Part of a small language model's weights: 6 heads of 32.
Each number is 128 + 32 x the weight over its row's rms, rounded and kept within 0 to 255. Layers, rows and columns count from 0. Numbers have three digits each. The size before them is the row's rms in percent of the matrix's.

# down: layer 8 MLP down (transposed), 768x192, rms 0.616, rows 294-422, columns 48-95
# up: layer 8 MLP up, 768x192, rms 0.203, rows 295-422, columns 48-95
down294 102:169128108075145096083141153099106158117100113116115126146125166141146121156169143129136202086097134098115176138145195137129103137143108099135135
up295 092:158149151154097190126157161158131115128103073152178168116161112211075101077111100100070133126164103162071153127081129118160171145058180142155102
down295 097:114118112100073097078095150115149096108087122092107185104139115161127147098152114171138108141031126151104121095104116100153210150138144139129191
up296 103:116129054174102136125105140166133127102099163138090145144118148137139109102131105081127119138133137090133108180180120143160162139115054217141150
down296 095:105155095111129092079146136111152132137122111143119104135092140134212200171114115103160106148119084087103126142147106168123101179167069106111145
up297 100:200163168134104145163165122102108140103159121128111114116155119124069147108125123112111197125191124131181150052092118139115096153192127096104120
down297 103:089157165155171125189180093078098120149131105125144094037046115111115168161139137139129120164099125129146185116104162115146128143114167119135105
up298 099:152127098193123163134126146160149183083147111125104073113114157111080138100150075095163094165133102144135163122103119092112082091094116188157113
down298 101:102154095166142211133158132163091108136146098141090141034143114106131179117184147101144091143125112168111090162102173139140174112104079145144132
up299 087:124109116072144139163113110082026162147141124163098131082151125117178119170155094078085112115095128141133114119162141151147161092152173138135132
down299 091:141122170095130116157118156074109107148136119141158176065078114176110148165104100127157053164152186186136151185077101133126166133160105144159110
up300 103:100150125124064143153097143035122135118150092149087135145193168156075168147166098072065152124117050114156131109135158094154088104182131127148085
down300 099:132142129139100193131123213101105139073114150140105104168087090118134193091127134107105152147163090194132087119105128104154074129106162137095132
up301 100:166175098145126099131122078081123138183155146081155133082157152133093107132176097149103131152118148128102163127185090166131154157108131108120101
down301 104:101114144140144061188084096160083174172126177152132174097136099109116158132092104174126122107143107141125083128119065094141139107185130140125112
up302 086:153161102097143058155106094164174148128124094101160180109138213131124175143084102185132104119090171158136192139122108178116165123059146053181124
down302 098:161181090107102153100183129066156150141129097128104176104128105109033141145103187141175138123068127154185129104167112131152136118081176139112129
up303 109:147083201101165105124142153109118148143124116184129086120171133056088070189106108126116120090131121147143134139123077087125127154162132122113107
down303 103:139098121125097122139152120182125169170144202194078111124130111068127116154155166204171132143110128141136140218068113108103116161199173131141135
up304 103:155130088153097104128115097189086087146115160072138054123147137101129138102158117151131149158170093119165103109068106098122103115164118170136064
down304 097:147107151117128149128123123097119164102172105113141124106119178128143175142164078101104164116171144130163133129082168147147059149069108092153089
up305 099:117128106141100152144129158139077123141119112152112133179147164148167120062107106144100114169091091163112087116147130140082067188166117122136070
down305 103:085148156147107155170135110144113168158162074255136122153155155148137118072114135129126169055105131146108146153164155173109161196179153160079093
up306 104:160207167118112145079113109205105138134109142134057111135148118144098105076075108108051101117120146154184150122161154138106143109122141119118119
down306 107:153179162101106166130145142132122158123161162134113102161080102115137098115103130098150131113159130126165095109210177103078107117176099093191090
up307 113:114108091067146106168126083159146180106184133114120169107098114081139170135091183132133150160172120113137193120106123081170114076136166109145129
down307 114:105109122147122149080107083175137179096148121121104112108123071107113149102074154126137166145157157109102151103107160186143101098081102115185194
up308 095:138135106117081079106122094059182121110122112108135114077119146159149179119128105101136148119108112127130152146113142119119114093141166136139159
down308 096:091133106189103126101127128118151098150093125163121087147087075139141150154122149143153167139121136120096106124069115162142136119171127151132147
up309 099:141125125095146140157159170068167150125093129114153114165165156141111130062141159129121157051128121101100143174161143135108107163136199175141118
down309 100:084099109083124155184206179117149149141015112086152158156137106199167185142123135145143126146131116077091124113164095113148157095124154171085090
up310 098:178194093138146115128141159114151146088142147104155134133061144101182156147102149110086141124075116114135081109123102155117126105149064124149144
down310 099:115189075155159105112140161133119131105171098145125147155115092085183090118102086148114139016100168186161047146148124147143098087170123124181190
up311 105:150146181079124078121136170092122157125078187159069162137139129185113185137120148124148147165141071161094122122167118151112117093146158155112131
down311 099:178130084146105131131166159076129131130107095130144055178132136130136121121110140180098139071162127119162119101131140202144169122124113167101093
up312 104:110107101150161126096099115111114130122095142155121093110141090118173105143167127059083074115177107171153084122142054154173135171151187170113139
down312 107:118158111162162170126134177044153129150121171105160147127118161168149105137099112123068086187133088112154142140160102095083072143181143106087136
up313 102:203093126155117105143112112175105155139179148162139145109103058120151117077119128136102075157138151178110152162101112075101098161177172098158074
down313 100:117129147134180118148096100169097159126129140080091166161104106143118107108164118164096055087084137147111164132124160177140157134122091093123095
up314 107:092162098084138084115114126168180174145131125162119040080105131166137066100095150119122085067111164106148055133161156135113157142100165107188139
down314 103:115153119116149119134119147056132142125101130130099058103080153112081128118070147088082167084110167062105140162182118172109101117108191078137119
up315 096:134125163097176138107076115149088187093069194103130175141111100139174077147162089133095117110104164098074216146065141041196115094122139122175121
down315 091:127144151135107093167098088050095114138122184125134113135142062132204102112155075125107119091082148097151163164073101098154168088109124125149121
up316 092:153100126146132111135088162157121165167137132105151106131194118082131152095131145162133141106165129093148087095094146083101133094138137136083137
down316 094:104109140152152125107122124127093156101125097110183089111131078057129145134094136133121098179093113074219156106206114075095133098132138082136106
up317 099:150061114173124160097125134156117103091160156170102118180184231120163177080133169102088118121114161144098108145167100087130102116140111145153182
down317 099:148088106052109135162127115142060113076099097191159118075140178123103104157096117123127079119138155100164132115144123158130088088140132121068103
up318 096:120140171095125069086134096163098104163077136170089208139146111143171157150101161118153118171093086130097157146175188161109121158132160095135143
down318 099:141105179154135169151099201141162175136161076158067189163095142092181164088124138179194134092092136118176197143147093224181148114135150096137132
up319 099:141122106078168156075101202144105152155082130152140126178138140116107087090181074125094168143150107150142100141172128163146130149106139147183117
down319 100:158156063125067148139114169134141170177143148085083173156117117079132104129138129114095160147143177145079171102137123174152166156142118146171118
up320 088:096116137089135132065177131213133110104120125108193112193148150151163177170190139116111120180084103141172134101192159076141069159121082102069122
down320 084:164124140095071157151165145152096146065129086168111160112115110151135120214185118121104125143120101119175133160126128082153116093125121088144169
up321 097:077133086167121178128122110092120180190132119071115134086120139130202124080075116128128107086135112095110131065080164108063164071142075149148146
down321 100:094152138121102172150167126129133140114199171062125104137102136088126129160144109083140174108145112097036194068128151133040102107125134153132113
up322 103:078129137178151105143142119166166170117210149158146091133141134165086098152156054146100106133171135190111163040155094111147165139161124160130089
down322 101:142147080144170122125119122106131141099107161107150093107088094149120121130171097160115161066150079152117214109138153179092175119176176144062162
up323 117:106149162156120117189116099138133146159019153123148107183181140088066156115113157115100185114101169132148130131147232112144060089112182108149099
down323 117:066133172148136124139116104126134149167112164095109090149133131181089108142186209085119121110135138100124125113128150132141135149105195127194122
up324 102:135150069126029111161095072148085090126156127184145153075165120118137120114128110132088123084121096084106142135179143147124112134121177101113152
down324 100:084162139106097105169151112117075133109112129128134181099173206114126147072141127139114099095160161129183079135079154075104118157127121116128098
up325 101:136075174130146196139103102128131111138117099153128172149128115069155168098104138116141133158140111141063148178080127071138137151138106143144149
down325 103:175131180184118161151137088096140141104139066142104176069134129151120080174136160206092106148130136136093150101109128085151158178114099146086126
up326 093:188151092099157147125090160121108144181081191087064101108143081111113136134126173139121154167063142101138186116117143052146139132152161107171164
down326 099:136153091131125083132137114159113145141153071106087108132140136108099145095094091111140120100162141124088087107108090153114076113172130144072134
up327 100:155126113167132115154179177138119134133133114109058139138180134081143104142153126092101105195126072106159123108144102099129046120191147123147151
down327 101:136122140108089140100133159064199100086138118166068131138117088100082139164121151166091151131112081163140105177149165000105102117130108097173134
up328 109:075124156200170144130159136111140188156108098134119156157202133143102115175096083105098144071127126108125168171209121148167119146147140123146181
down328 109:088129167118091151121132113141147160175158145132167134168123130166162075157101062127107137135138094150088168124189169136162166119128092181118091
up329 103:100084192149113095159083148130162112139139148136126138103136117121112151145113160117127122130091135125042139156158138119103164091066158130160146
down329 101:056112126127081125155074089166123105143146104141111141135126121108086138123147125052151103122160092173113133150116175134090145125067137130151126
up330 101:107081126082064108100131147103130123123127143150126100178161147178132172095137120170203089131118138148159175160142126116121179185161169134104060
down330 100:062173112124184157119136150182128133128125107162154117141161110076191169088119143169105091115139099179109151083128176148154152119122134156165102
up331 102:112166186093101114103131114151133071144129067128102176126151102101164079173115110078081087149097093125153122138174165141076129168104114114070129
down331 100:143102130155095148146136138133103168139106116125136153162135168065161146138132137131069153156069144125129100110104112172093121108090106110116161
up332 107:215094152157103152159113092092108139158112077079155152087108092208122115141093146077070175119074082165147136128126128117105120097151127126129139
down332 106:189102116137133150127108120110077112175069130125147107152158086161108116114088159084095091130098103149107056140108143121139139108186082155144179
up333 101:104153177104138128181110093113124084094109108137132125101145100173124127085110157153179127109170165148154102137094146087114100164144109081155131
down333 104:108185144074048085135078067108123091107159133156114132153069073091158138100082222168146153123125158129114097145128167180120109108122157144152128
up334 096:133160093195138122111161130152117121069127130128127112132095086142119143126083161174147106141164163164082139110140099130068166137120168179145139
down334 098:099120142120079118112089158153129067078145110143170169121067191113130166100132176148103103144131090219138123101118141068128102109137118137093087
up335 097:141196101078172145107172107063151158148107143151128121132123160137129145135167163131070136085172157093117127198161097124115116072115157084143117
down335 103:132075140076175159107073108139163153141099161174128192191130103132166130116156171145075145122178155073129135157050122160116094137047150155137135
up336 102:158094164098079141078088148166194147128112138144145101139156113161119114102124159109083120145117114164124151134110112047166158183150120119108109
down336 100:100122131115104151068149153131130154178109200204172142137134085169173114146068125135141142136141144153152113129110113146130127092156084124109151
up337 094:120086100177123117120093105163148113124130139151151126143156114164084133157086064122158172110130158056134125136136133104127105119163074178140111
down337 100:141169172094109123097180109094120078155153099125132113175141140133141169172097109185133115101139126099086149200146116136109133118147112171145118
up338 102:154156135065129133123085161138158093137091098170119134068161057108092165130149182136149185120115170100071131090145143062080156186110226111128131
down338 096:110234174103119119133088166112147171116128098085107174131146110134102120134169170132118175116147135120133120052095085131152117153162196143142142
up339 084:140114182121127117198128131133079130137105175146182114112111078108130152105097100099110130107078103103121173131136117139163139112137169167136108
down339 094:144112151064110119166107150126130101128171160098151156158122088149070100131150183139111124045076127161092145119130123144123185168134110109124080
up340 097:085145097133093123172112138130127134084139129148173179122085134113128070097089152059128119100199137122077172058137144097130078164103174144055121
down340 101:078130105163139114114159096126115137133175119139124123109121195182175112118136135099108093126170125104075085144135117148122086098098182146092086
up341 104:122106084076171146157162181084148146117136160116151147118162164151084121134148186091108162147145168094146173078104137124114072152206183169108116
down341 106:137211146121080124142105139102163113145143098144147090127153070136130146100079143218107105158132099147136136138100142089131157172128153098135088
up342 109:060111171129097136137098173057150066132120092172112133112127084168136129111125153130190173084135114141092124080180133185093135112159162131111129
down342 104:150142180110108103119170137125154138137141108133079179109149089158142143155175142093143137108130149159103156104165118137109147152112163123113097
up343 088:153155151155141155135101120171159147174131155075175126097143133104105141098096100114152208156168097107161168137174137188118098105111196112121136
down343 082:120144117127201163138132119164138142106118101107160061142165123127186045126128094143126127149118147196156136124119094091154110118104123104102134
up344 101:172132168082107154175146137074205134133095091147147128115162172191080100110142108190098101161166096139097118099106096100155132110085160116085110
down344 097:133146159158144179087139165102231160161131118130150118148098176119121093095109110144190184109102137144167111097122091104103157143109151116150125
up345 112:094132098157090184195092149133148137127140109149177125139136148101152158170182115186135195111126150117114148139122120104143226136166165158125132
down345 111:172086108149098177147093113153103164188080135162121123132140177124126100098147085140124082137148158118121159124087134154143159122128132097165119
up346 077:089128124139166080111124066112126166125177106136244088173152190123136163144120139066182124125084110091144197154111126069098131134132111134125150
down346 085:129078213136117139105134195117150150139092157132107110081122104182096142113154081146084061135169169114128069135123187132160158128129071116149115
up347 100:110178138090102143195153132156145082125148163152132160167126054088150086121099147103122109155080118150114159115117175147108129129150091167134052
down347 106:124202140130096089151136153135080087074122148147133106167123118119094144150180156080132115079134151147081181163126150149152112091131094168089094
up348 092:183094110135089090090123075061122096121125208148103096096164120129157149098176131103133159138164142100157142153127122143124095159155115177112137
down348 096:136158132164159179098187058133139078144152127155100103145141111061122060077162150216115135142154156145174182106102090142174130116108125150120167
up349 107:154156132125120157087109114087156129128130142109117154093090170146139145131126147133125168152128145161114141124080093122119125210124124134131096
down349 105:096145154180093121172089126076134151146210132099126134168125141128170116146121091116182126125100132118108189213097115115161126202150098115167080
up350 101:092100117109121156164165110070093101138119127177104167166195125084126118138116061143148084165147129121127110136201032130083112174148133145185132
down350 097:094136119112109097195155049123148128071138098170105209129144132109162144114097113106140138136081115174134143118166078071076133106138145111149103
up351 091:051160169087132122119089121110186098149143108148151122149154163125068143147110091113132142134131145161196106232125173122195118138122134207178161
down351 095:140165130100097162151097092123144122152075184179111110212142119120098177111175122137117188120099197164174119123103121103136121139138080120124142
up352 096:108136118142065159098122138169155078137148182102180164121144163156129126168140140146081179112165102106189133152108142140126094060178111134051167
down352 099:173122139102093205133128130187135137187185079097135158168133116141156090126129106102143140116092139101158127129116129120123050086175115098070149
up353 101:109149125124130069070101106176078109164156119165176121191098118162141105072157131080109105185131145125106104131131158110129105105111113107180139
down353 098:177154151110162150099130083164108092172151116166100111112170110120069118127169068134169148162148125080051161063153158177096113052105140125089161
up354 086:133093183162107149131119132126147108124106146165088103175095162164123138096143101066115086175111164087158089090136155102117098137089139109164102
down354 086:120203131126152106121118141115178159153122103089130094115111132113159129113140161136114090178113106138153167095102158100107078112109127120119146
up355 099:198185141165107155144136132150098148096142130165139155190179094111119097217117175173087132144096169157149152090127078166156097140077100175133091
down355 102:072121128128079125101166093129109137111109117141081111151137098168092132163149098078159141061139148195134135110159146129138139077079194180149114
up356 101:147148107148127117156163118120053115170151178094155164083140127106089212093157090141089170088156107120177090117147154099128156112141176130119079
down356 100:155122152136135092111087123154077119147138117156145110199130169080160177065135134138102150110165124197147092135131123106148083154133148088167131
up357 105:159158101174109140121114106140140061120145136093168101100150065176100129151150112088113134093127119104112123124144136091130099105148179088152070
down357 101:128119117188151087117139147151106138134144131126160099132153050130086121160150113120133109111113121147118090179099160073168142142135149068120091
up358 104:156161147130151128115128093143117227099134145141099137188100189077153163097169120106153097161162177171068183176095180123164141085095135088148118
down358 101:191076108151133096103182110129111119100108120135095187113164169144033114105186096092127123122145138067114165116114190136124167139142159158179101
up359 101:178112140126055115134081157155087149167106114164162191111079155145148117123106111131089174093105178121154142162149132126162099149084127123153170
down359 098:156115128139118173075189147126145127089108133138127114146117074080094097145116146135123147103107148140094116094123094141131100126139079155144188
up360 094:089136087153136072149141130101128111167110114137114108146129099126057125104061126099220145169120124144098191192084123132141113097117139153159089
down360 100:133156150108176109107118168156128095179140153099161110129113105140140164143088138129088105156136117152144095137114130113140155137081163126176157
up361 105:129064104108129101126149169107141094085095099155130135083101096136111162096088113137130160122096153048102162169102122122079057052109098208096166
down361 100:141140126125118109072134178149085035148115150162065094132158145139099178113093136073094144077100119084100103128136139170109147159107112121101137
up362 102:094063140089157102129123156075161173116104145193149072158097143066125118139133106115143100171172188147037086126130060111090143195122130141148192
down362 105:108133162086150068148131155051138136146119153074128135101188051092194158106135141109123144135072063152091103129127125148081139127153155148093106
up363 091:079139097141146119144133186100074121093174131124153116107103153108115145131086118135205098102083143152125092145143117108186135136118165074132100
down363 097:142150135104091131097141143081117135160116102131165182129181121145134144147168147148146188076155151174072164172087159066137155121179143161087116
up364 098:185124081126170098143142188083110145152211146103086179068128165099124164132171144096092171138102160128114059115167154136107181132151105108179136
down364 100:109118146141129106107196123135130141112142152093124088128112134114216078142113112081136164101104149129115057131168111118138088140154120148153145
up365 093:076145099149074172108117157100128077084152088138161096132139156178100161115132086079129179103118169078154178103153117081101194112120111144138096
down365 097:139161116078122106090150113135151069125149156103137152133049147143090148094130175179085123152168167057128118102162096174153152124102150168148113
up366 097:113099098155162092114098141101161148134062167189100151091152161062104104147085138130117129159106113105094108125202128081127143136066104147102154
down366 102:130050106134149093145192148173141085137105088149146114149166181113111115141102192142154145135083106140132135111193148127152142134116211062153190
up367 098:123133125114140153134088085159183119074110133162165096182123096147157112121077089121114080148147103122160162093224076123136107090157131133165185
down367 095:157120120125118118133131096156180114135133103149156057103144092086126180136095091102120121112174114124173116124139111097079134099115163146107077
up368 104:119108128179126139129160155113101170135143138143169153138142186103121128151094201137051178141132101174127118088146135091158133134077170143144166
down368 105:097137097135132131119146134145154118108073178160095049096185133144072104101108120149045180092158146126097111144063134146150139103131126105127115
up369 100:100090126049142137119071112141087075102122142150127113131097106117198130114121128143115115150119167105096130082109136097129106092119138055124120
down369 099:164050102125161126143142117092171125123192102111083111124111113104183162125106159117147088177212176096148109142170073157143106159181132124084178
up370 088:150114167180110087145155141106150085085137126123186121081136154163122157166088111106115149129154111076156123119153129105144135103129095146119130
down370 096:126082142111124179145136097105119127124108067118066123079142155119127086104111147074096137149123142095136084137147188126143170130193097189112141
up371 091:137196129083143186105097104124131081139133121195134122137104130111178119162131106112132126150125174121103128164171144110083121139129088191170152
down371 091:085160133123185092110103147105111179086132141074145110113133121142130107062160120135109094179084076172132178114113071069136039145094110131113156
up372 100:123135124110114132160157105132153134142112146184125172093181160105110096123143076163078095113134117069077123143173105143098125146144128149114110
down372 094:176135107103164145108095133129115140142137130116119186140136124156102043128184094144129131060154120073106057122148139179187195108152187110164132
up373 086:047153155184120140103147158153173105131094097089137119153205182177115087147110082148131151154101128131132218150104156149104118146084148109162169
down373 092:075046105137157161145119080098087085143182090199109122098122145143147119142133201148116127160145201104148078075140176122110078137084150086135145
up374 099:124134163158137120058169188190095159118088113167165141105113113087155185125008083084154139081105137134166112129112115122131104066122141075076095
down374 098:108190225113146151162113154164153139132124144155185131094196121116102111131134106111120160100169146112092138109121082121147118070097091115140151
up375 105:111162161138068148157122087121149129144150136175079139151125095125147134124124146129168134163098137100162126110149103126106150151115168132089138
down375 102:141142090109070161158100105128130132155129123130130161094095059184168142110138095128168132137134125108112138090077129200167121117173133161133157
up376 096:118109130170125085138028132136179182100134086177123152118126215130095124130153135131158129196142096123084138120057122134064171127114152124159138
down376 099:117097115126112144170093114138122161111147111143099129144165102099093107110114061137165180145181061112114128125134185069145158073152136102135128
up377 094:102152080134125171132140114122125157119102115156153181073167162132137111105098136129197097178176177130102116123125125100136147146158101194156170
down377 099:131090096131165136142141118110102096100095137125148152149144169083156139129150146146105080158113173149108109128142169164135109159095070160130161
up378 103:136161123154040091138114226152148160193174086073169110111129192128126144142124082138132142155137088146125137147107101156164090141126106138106153
down378 099:158154115119093088159171127147169157137107131079189164115106123084119162106173147080139195176115138175098118146117084118126094128146128122149169
up379 096:113125093135089102165165079159130118103119151165192105112116104160124132142094097105123151137134094092140133136073123154111123151061150117131163
down379 095:156126141153146155164128060144143103104137107118153124110122152103155109168127102071136234107149082135161117098121152136158166154150132125108176
up380 102:115123131098098112116178139078145085112134141171154168160152149146149109153155100120105031143092128187150117109119135100115094109129155140180113
down380 100:115168131124151093087128101095114121081123165152080119123093148131123062061128129132157139069203094175127130031103105154123109116136114098142095
up381 081:153123173120146106116080098139199145115121087167196117153118134129141119165136087115120189104199066141230120154089115077120170114124097126120121
down381 078:146197151126137101150127068084120109108104153099161164127143107128137160144128080162115129108086124227153163173116128081134160142111189187132117
up382 089:142179113081055124089106149152095131088167117120151117135094133148129132175144152137113148137128154122160147095082091072106138146101186150119131
down382 090:110159135156074121125159098160127133051133161142152100182099098114126163166111170094108143122112141110145145190127142113179153095158111135193119
up383 106:140120080095101134123110162110142165112110139134165108136190058135088098148096082106115162177108064128181081115140132126144148128162156147118135
down383 106:064156129140075113157138232145118136131118099140105089118130101124150109140133072163137162143100109061205164185135121172083141144158128137160159
up384 101:147186112122139136053114143172084091136138163095149100108160131086138159137081095116066146101105131140095118133066113106123098131117165174103133
down384 103:134159119088101163121130107078170122137154142111151137150148167084111093110163105113194162161159125149127053119073120119158141152070154156172146
up385 088:094104142164154126080148114092162100053107155176166060102160127157092116106116138145145138120127146127096129139162081131135119176136177145144169
down385 095:118140130129125110173125138131187133107156116120169096103153131081152113150189115093138111153110112093156087146103144118120141093170118132200133
up386 089:127129180149109090082108161112107117090077126117171173128109149155116101156160154113172070126137096179123125132150120107124153089177093159157160
down386 091:130106192085128046129124201158133134078136178157116136160128107158137080135144131161139146111161074205106110198157149091094118117122119176076102
up387 102:162126132137132126095122123202118142113109110125148120099110156144175089114156100145107087126082087179143130153104180131116079137084152139135159
down387 099:191103173142121127132176123128078128122126112103127097087116103145096124137127156132137077174130166083160067169094184130109113187136087149082124
up388 095:093123157100093107070168160153177126166067108166098113083185135159132111118078074071142105145120141160181081158158094077146115129109131117220086
down388 103:063118130091109156109101114164134119112106142108153093178145143174074202124143148125151148112095112130149106094166107123129128150148103111097089
up389 102:125177139120117169141148153150115147126109143155113064126179129132108096130097128121117129136190166144090123097106098146102115063123175089119112
down389 099:166181099098071130172142168134098186103130127155092166134145115121113190190089105131178133156134135166123107124134114168093117160192115064117095
up390 087:083177126164156159134112128128090109120116056126181115111133138120127104109071120121131086160156158141127143143111178151135136049246160129116118
down390 093:077135142149139152133130145161103102202148076108115116129103155074142190162097188116131093155105160114149094126137092124102183149137120142141098
up391 111:095106120179127132123144177123125092141132161102131108170122158120132148140066071175076144156182144084107138132075120129081128137068138107117070
down391 105:113167104124170077136106164161102085095108108113143137127140122131140093118127132183139054176151103113101123101129093138097131122123149171130123
up392 110:121159163142101164087082127096100114104145107133124113172131157166195136091158136112179102094130155125144113121185135132097118084136205083154167
down392 105:126061124159107077116116131142100111146096110144150132129122158148198149119110137193091102107150105156133102162122088159107140116124164118123123
up393 104:114103070114135116166143120070136168120154099178129041065176135147089176102152128119112142124135140131112146090119104136095148127090189110148111
down393 102:167158121203109134111146149138120146103147133129114033119105147175141120146112136116065137117105142109113117145114115132107133181161180168134081
up394 101:139116149141104137091127061130162148178162099121137150126196107069069162125123140126144097126154131101169100115091123114089083108025138146112188
down394 098:099120127106187106131109126141127131154139170078107134109161131079146166091162127123139127159144086120166116133086137185126089144038160126108164
up395 096:113112148057100084091111143082107176137099133070163120091122159130116110079129086141098119106136114125097155058140113126038075143116176126122132
down395 100:123212203085177116123153100084151124106118137123102154103120153136080185091150140076055175140181125052137184136139100129103088122084169153108091
up396 104:102181143106136140174103131132148174142126150135135097142197125102111078104137107108070125123139141067185104126145108150163075119114137155060086
down396 101:127133090162129165161091120093108088152132132108149112131205099088090113130217070178086135157134140120228186141189122211123105089081104132120055
up397 097:094119070174110114136106125133138118152139076145135169047045129122123089122141071076110098125161144162134171152130131099175117064128136096108140
down397 098:104138098147081102116120106147165196153109085118103168127093165103099176162126089066135151083086153130086177151171082157124093113141101121118078
up398 102:137173155101116161098126228143185097135100177174111121142136164115129144129117129067080111168149116140121140097188164087093136090113145083064129
down398 103:142124121100084149052153118129197117089127122136092158075102150022112137128190096131152115198109142158126157109160095118145145092116161083095135
up399 103:171162136138111073183143148147168147144109187104126150119137137138121120119152095077172072152160123151092110050175144091118166115083135112121073
down399 104:158181132133120125120093154219104099139110129129094142171105115116175101115138177158104060106118142095108098138177092095148099164097163134085111
up400 103:157060159133120093176124106106150118115107149145062136115159122118164100138147096093139078115141100074168152142098063140157127160190166106145102
down400 104:085123178098090156033171149101132130112139089074117071123097135170146118098148110108140132066122069045155111135122073086179176107068112135141112
up401 098:105130129149107138129107074134125128166137146149121147099173151144183152146158169113065153147178113113128170097158179109140151136062151077164102
down401 095:060107135095190143109057165123128143162088113183146148140094133073115115124135105183073122108106059154154184125189178140157103090123152125124104
up402 091:136133167179116151096168147078111093135174072083113161192127126120152144103146143145138157181115112098114127146097134154131131141087073101154074
down402 095:123157072129137153125069122131103099164133189164084145111120190149117126113117169179173093146138132127121126124157153212130095167170151144130187
up403 101:128094160103148085110128081071081079109095135102160101113035130133137154155146188157138157142121103096111140125131164119109116118145094129168137
down403 100:127093099105080074098104147138090117172155125075129127100127154117153149112105124122166187168213147062100149130146112169128141156130094124118115
up404 098:149102187131115126131154159088164112127184205102143075147168103143136119126167088145133070088119053135169104172153147120096128185163154155177145
down404 099:116142118178138111156107172156096089182138184101080116135160102124138111142162164162176090137091102103119112105118085173154083150171159146152177
up405 092:103168082175147102083104093170151117106107124200129150125123150149155138120121131146188143147138118146062093184146170171087140143156111081126167
down405 094:156221159074159147095104106125177144165093152109090167141075186091063092058150155143098117141121115097116111163111117160133143110183106140125124
up406 112:119077179138151138139193091136138151160178095146165110111126138101098142114124111165152075086067118155148081163162137113114050158144128131109130
down406 106:160119143121125155106159128120183122128162116175158050102127123051133087088089176154185129154095136126105126116098082120163084122129125172117163
up407 086:133099143122108121119158135059127070090072088177123109091141181124143131125178070152139094112176113148123122138126096117098142087133209168068158
down407 093:161164168085143067076104135149145094131135122145158119210095094109108203103115121155154084125173156106073132120082134192160152107113088156167150
up408 099:126116161151135130138119158126134110147089134166129117152195127127098176106135132113127097066099106130168164164067155111149162115165111165147158
down408 098:105151166092205154172107155105171110111136095147095110165102174154120177113095149161126138084120146113111134158107156148074172127101086184152235
up409 103:111107177074163160069106160100107163108201189162152116109139163140120218153106086113097076111091108082158161116125142136125111100115105116118127
down409 100:142095147101127113081140144098123080085149151135157136116168136109110184124145107122130112122127121125131166102065138129087145163111106106150154
up410 110:103125142170105130126124113103129129119149124162161157148141170122109117136139125100153192112156041100158189068164061149146139112129124160124099
down410 106:132156097140118059137123093110063119133101095106076113061163156197191112141154126109200201159168089091071157133134083104140123142142132131130180
up411 112:098099162144142142158109141094178121098141130080152148111110136085070138138138099072136099126138094104136115106145131162192097165153100155107165
down411 106:091131107112172112177123130049162157091195100085087132156139119155105132126083161080063099146157175097126103081119178148150156135159144144075129
up412 105:147131130127109182111124048122146117131106095173135117201112129096122110125117107106119100134157150183093127071174163151139135143136195122139170
down412 104:078177173145126215109126126140155120188100110137161112158123168087169113110131129095107126123112123125068109111155162177053129132165136084160148
up413 088:118213162178105120149145169095130109086126119124189134163146105123154069128126064176127184163176121140132122145078097138106186145171169081111162
down413 095:099159120124116128143169163154105112107119112157132131132061204091108131104135145099153121125095172127122092151147088122147181119116151139128116
up414 093:113109104048089126186101122124178145145148127122160116118135100148126063184093113110080135255120076149081144145113142141108171131139115149162149
down414 097:043120133088099115153146119101162083105162076159154147142112109119175092150178119123101113177102139113120105164109124097154128144115125131095077
up415 101:071126139182154115088150192186148105069180145146198143149182122098142129159172160074132193115152156131156139063080130124113135083177085143155120
down415 105:087094152142139154161181095168172080102160099106120210218111124119118122080169161072134130086126196158149153157119125172112148075197152137149124
up416 094:154153136179187117094104168096133102135115164178118155132152122159175126150056117177070131130162117152092141143142108158059117063141137182093087
down416 102:118140106080150110160107116139113140144046079159122146125112143164097129067093180159139121147132124094108097136133140122128063071093137210127047
up417 101:095148153138077108100055165173137063125110168135079069104166134192132129166133135136111115121133082184146113107128117157139132183107202118186138
down417 101:188124152151156099102128142158120129100130134106142042107121122164112084126130149111156080044150127143151134134114133210140063081127121093155129
up418 108:099092113106109150122189070184109117131155138161128147145166137107088105101118069046086101135127096116122129122160121140158130120121163130155110
down418 108:088140119046102152162129125175096130103213173146176146126160104124124121111130067069074120108111109143146095160067171129151138165105124100110193
up419 098:187098144098125076152146088138100176070124119159127145152135196130186197106158054159124116167122121167108132122108093088147108144131087076109114
down419 101:124155059092150120122153115178102162139147119116118158133102131150112152123147103136124130070150128137093055145079143112123119126194168082123122
up420 101:124082160130145131031135128149089062145095139112177070083238137156091169136158099153126158125132158143138119062134181133126112151122084227130152
down420 101:079172130121093105105179108120070063188132118138148078133144162132197141130142095113136092135084162157128176122133130120119162128143181146131121
up421 097:127151129082107156159165176113164089087164127111126146087154141120103101189140120147152121148116152128091094124107131111145110205142106145153113
down421 101:148113193172104140120100132119208108118151147130176134118143133147064128116164107081143152154085186144126129169108108113158138176155164146099136
up422 096:176092095147131175079116099112119082105163120161088144099138115132182130120145079114090110183148097126154186099136106146104167101061120168121095
down422 096:090095098133147158167123117135111140054160067173093100101164140140151157114137110107113133133123126174111121079121109128108076101132097104160143